Weights of a small GPT-style language model, trained from scratch on English Wikipedia: 9 layers, 102M parameters.
Each number is 500 + 40 x the weight over the matrix's rms, rounded and kept within 0 to 999. Layers, rows and columns count from 0. Numbers have three digits each.

# up: layer 6 MLP up, 2048x768, rms 0.0294, rows 1301-1305, columns 192-383
# down: layer 6 MLP down (transposed), 2048x768, rms 0.0245, rows 1301-1305, columns 192-383
# gate: layer 6 MLP gate, 2048x768, rms 0.03, rows 1302-1305, columns 192-383
up1301:559531490517464425443494493543456538499499485520532448482551457520526423540624435487548481490504466463487506503477494564555510552521550530513469470479458449531496444476490511497483515526526544575497528504485474471525502540604496493473509576515509515566540444519478534528497532498489438426493562495521542560469462416463500528494510499468533449438582479522462587441493504539563539547508522533473538484502481512569482502496469475500456471523514479422540538446533507554439430577525515553543513459468476423466485463507514501501515524444540478485510532491478479449487528432536462467
down1301:533533507415454415481515498510479518484502515538572507489525434492537537470488474440486471421488491454534555515481414618523563533451490496591489539498554568485518500526539515459490584536511558542441478470462401576405556464515581475550453528552474485560517450518484552536410491567468515449504471494509464497453496506571423558522488488513535474458461497404483442466506546545527564490528448471511484527540533447476462543497482461453448558520479509478590487437508537529575502546496473526556443451581516487457448480512500519465495525431581473519468438458512508518511452484534520467
gate1302:491559576502481425490459517454548568453399481585479489530525481459435531485494563491533488498533486515533547578476504533498538433496555517532488568470525538562446536486559485415494482479440494507504510532480459473521495597443510525493454482506492517487499503504541436460552482340554451511507513521485503442415544556455503442507530532441375539540452532463541507514484553538531529512464468522449507534500521502556467591544490489460424484525553597493463455492486505493478538519520447503520472504436486493445502510480529474486451516542537488491504553507399503519490539397462498504
up1302:520456537423498539482502515652489497566542451403512544435476514497595507527533467571485485473522558569509465471457506462506475569473470497566547484462480489468534511424462518548582613509505513478463450475524559536504405385591474434567598530509468489499435463613486571484469577530437577461484569556551442555579448485504449498516511490522543467468551502532471470507513464497497481464483435488518503448496407527460507388437544533533563518542454315420585514497517484532531507483449544479429527519558538483492609508517496507458514519472453417491511492467517469499526443473532463513
down1302:488548550509515451500486543457515552412495521529476547491492437483429474445471549452503525523524531484540567524483408484585548415482485529504506557534545515469468513501559505474491447473481474490493505492531503492546516556459537509488493463494493525507521513462491461487526441452553483510488506492488498500480475549504532428495530523475440497587471499496498524492483494613547578489466499469445494797555531522529513543508447446492427517504485566473483492492491503497474545515527462514539498536451528514508490463447522484471452494529590471470474544527491482513472537496498493483
gate1303:543514498440509445559462546483520632532452527429510523484471477445515540465449472563498510466411490456503443515474551555470490555536500525478448483481479525473558499552508499488517540468447534530441522560508560433477496501505548498480528444565516559488578500492498538489475515533550623439552505505499460475546381487441492546539556486514421507496475489579564568456490517514476483472560512542557542508474490554549513488529533529522602491447442510463568541452459532498510531571475504397427451517484482563463530541506470522574490498528508572535560421405560485490479474533474573501
up1303:528504546524472601526496483453510510512424478412512475599497561568449493490527506453450517495473451454495518518516565554523457463450473504484487474541559465492451466451538524446500468460477564529424528509513452454556498510505554493460547510520543531530497528503511498489486524548495406489473491537499564481478571456464479500467423473518540517480530474480502521496451554503513462475511548449458480469490457475496472509515511484536518467478519496504536535549451468478526466454494566548516568481443450474426514520503538490552457524503494498537477595563488457479481580469499514572
down1303:477538507468484441518509483496508482510442514555532517561508445451462526465488522511481459502523428477509541435462486447443503520494511487415505481498538493489474570498571454498544496497517519525522458508575474521446508579593454504551463510446531499398538515506453477550562407495541491517471469469556461522479549569536575503498556515521533550452521506503529506525531488466500473538432497515515497473494565448462420523407451467415495513470467510515436544497483569531493465509615488533510432444483493445469501542561470437493554534468502471486413537580511449497531553471536645434
gate1304:506529516543494496465458529563490500485399515481505584569561478410494539484494497461557424481549571476502510467444510497522536448426538473493498460559498429501552502479474528392466523401496446502443475418563500554547470479523506520549465478476505487485514513569520551504534536492511521500533440534516525480499462558547497457590546507471535553454468445542567465534520538497498555503534510557435503519483508452549456526530548479578513527548487543442408449475530515441529493551478466477573529474535495562453558496494503501518555432454493517582510536495567507453455446521483485581
up1304:541546499485443477484500467561448516484491471531536518570464457498490509483544479514554480438504457461543510413486471454550583455485584492394515504515475525524498510504532458497475593429471499485520487506507489559565492543489575531480517533467501482470472513483451469472469560459470567558493493517498479548552498493519556545493538531467480514491449519505498512415544463455454428497475587450524489507556457456512487494525495535507474506575529509526530512519474488493451450535462547462565530535499476479480593501492536543425490491531500494585467520463500437535467546443479454504
down1304:537481445476570533518444441530484487489474448483600569475456502406440551522470536520444454421511556471496513475494404622563522430419549499438503529437525518555484557528474350474478501490486436464529443513457511477593509518507531529502519547475426434432567509463487548482540535490500613511528497462458507505465478484515563467508477483406539536515519558525456488553514441442503446563425547513467554420579504496542474546439518519562491466511514514510500541468472521456552484520496512438510486455512521530505517575534494525447513468505555526479500541507520487478390534483512524574
gate1305:541526451464494479557476542508531516495466486535537539524509496600500506522503480493477556464520491569492536462468463476511429496468484548473495526552475507546416483515466449492440530452584496499467468532475504515525499428555487513556492472463462454449511543530481517514459498498485538490523568503497522492457500535538474519494502539496419502514536524525480467474537516576512503502557512493526481538504508559508466558509435513436503492547470560497496461491505487496507489500543518469573558460499500456527513543489557524487573508462532499470457512537553593497483533556480571501
up1305:556576486466461484463549543524603448497528487489602491520512475610548470505470519499501624479446526493568556503520538506445475512508383487469517477498515497438518515469515448457491547447593521493459570463414497501505541483468493479453471473531462539485499563556482463521438535511520464480522523431558500497491558515520561559407486429555469529451510521484523502528497486507419449514529481522553503503518489516486466498485536553537537518501525504467501512504521446537500467498496477521481484517495514574508531470516494442525507424470462473400500510530536560458540485511473472526
down1305:457485536507482484449467502540519519527479501528491477536521455452492553432492522473468491511561478539550464540605517580481543499507481527476490495488563564402545575509517533489521546459408535504517529509469486564442472537513495508503472540469569481526507493481464435492519412545493516502513450496492485522559440479541511531507483510473543411505459460456530526471542512521516495621491557546525505386524507481520480446504492530592589492506514493590485542540498481509503502494456477551405511451451520509486549471497570450520508491536463498486515477502459471474486484529483467479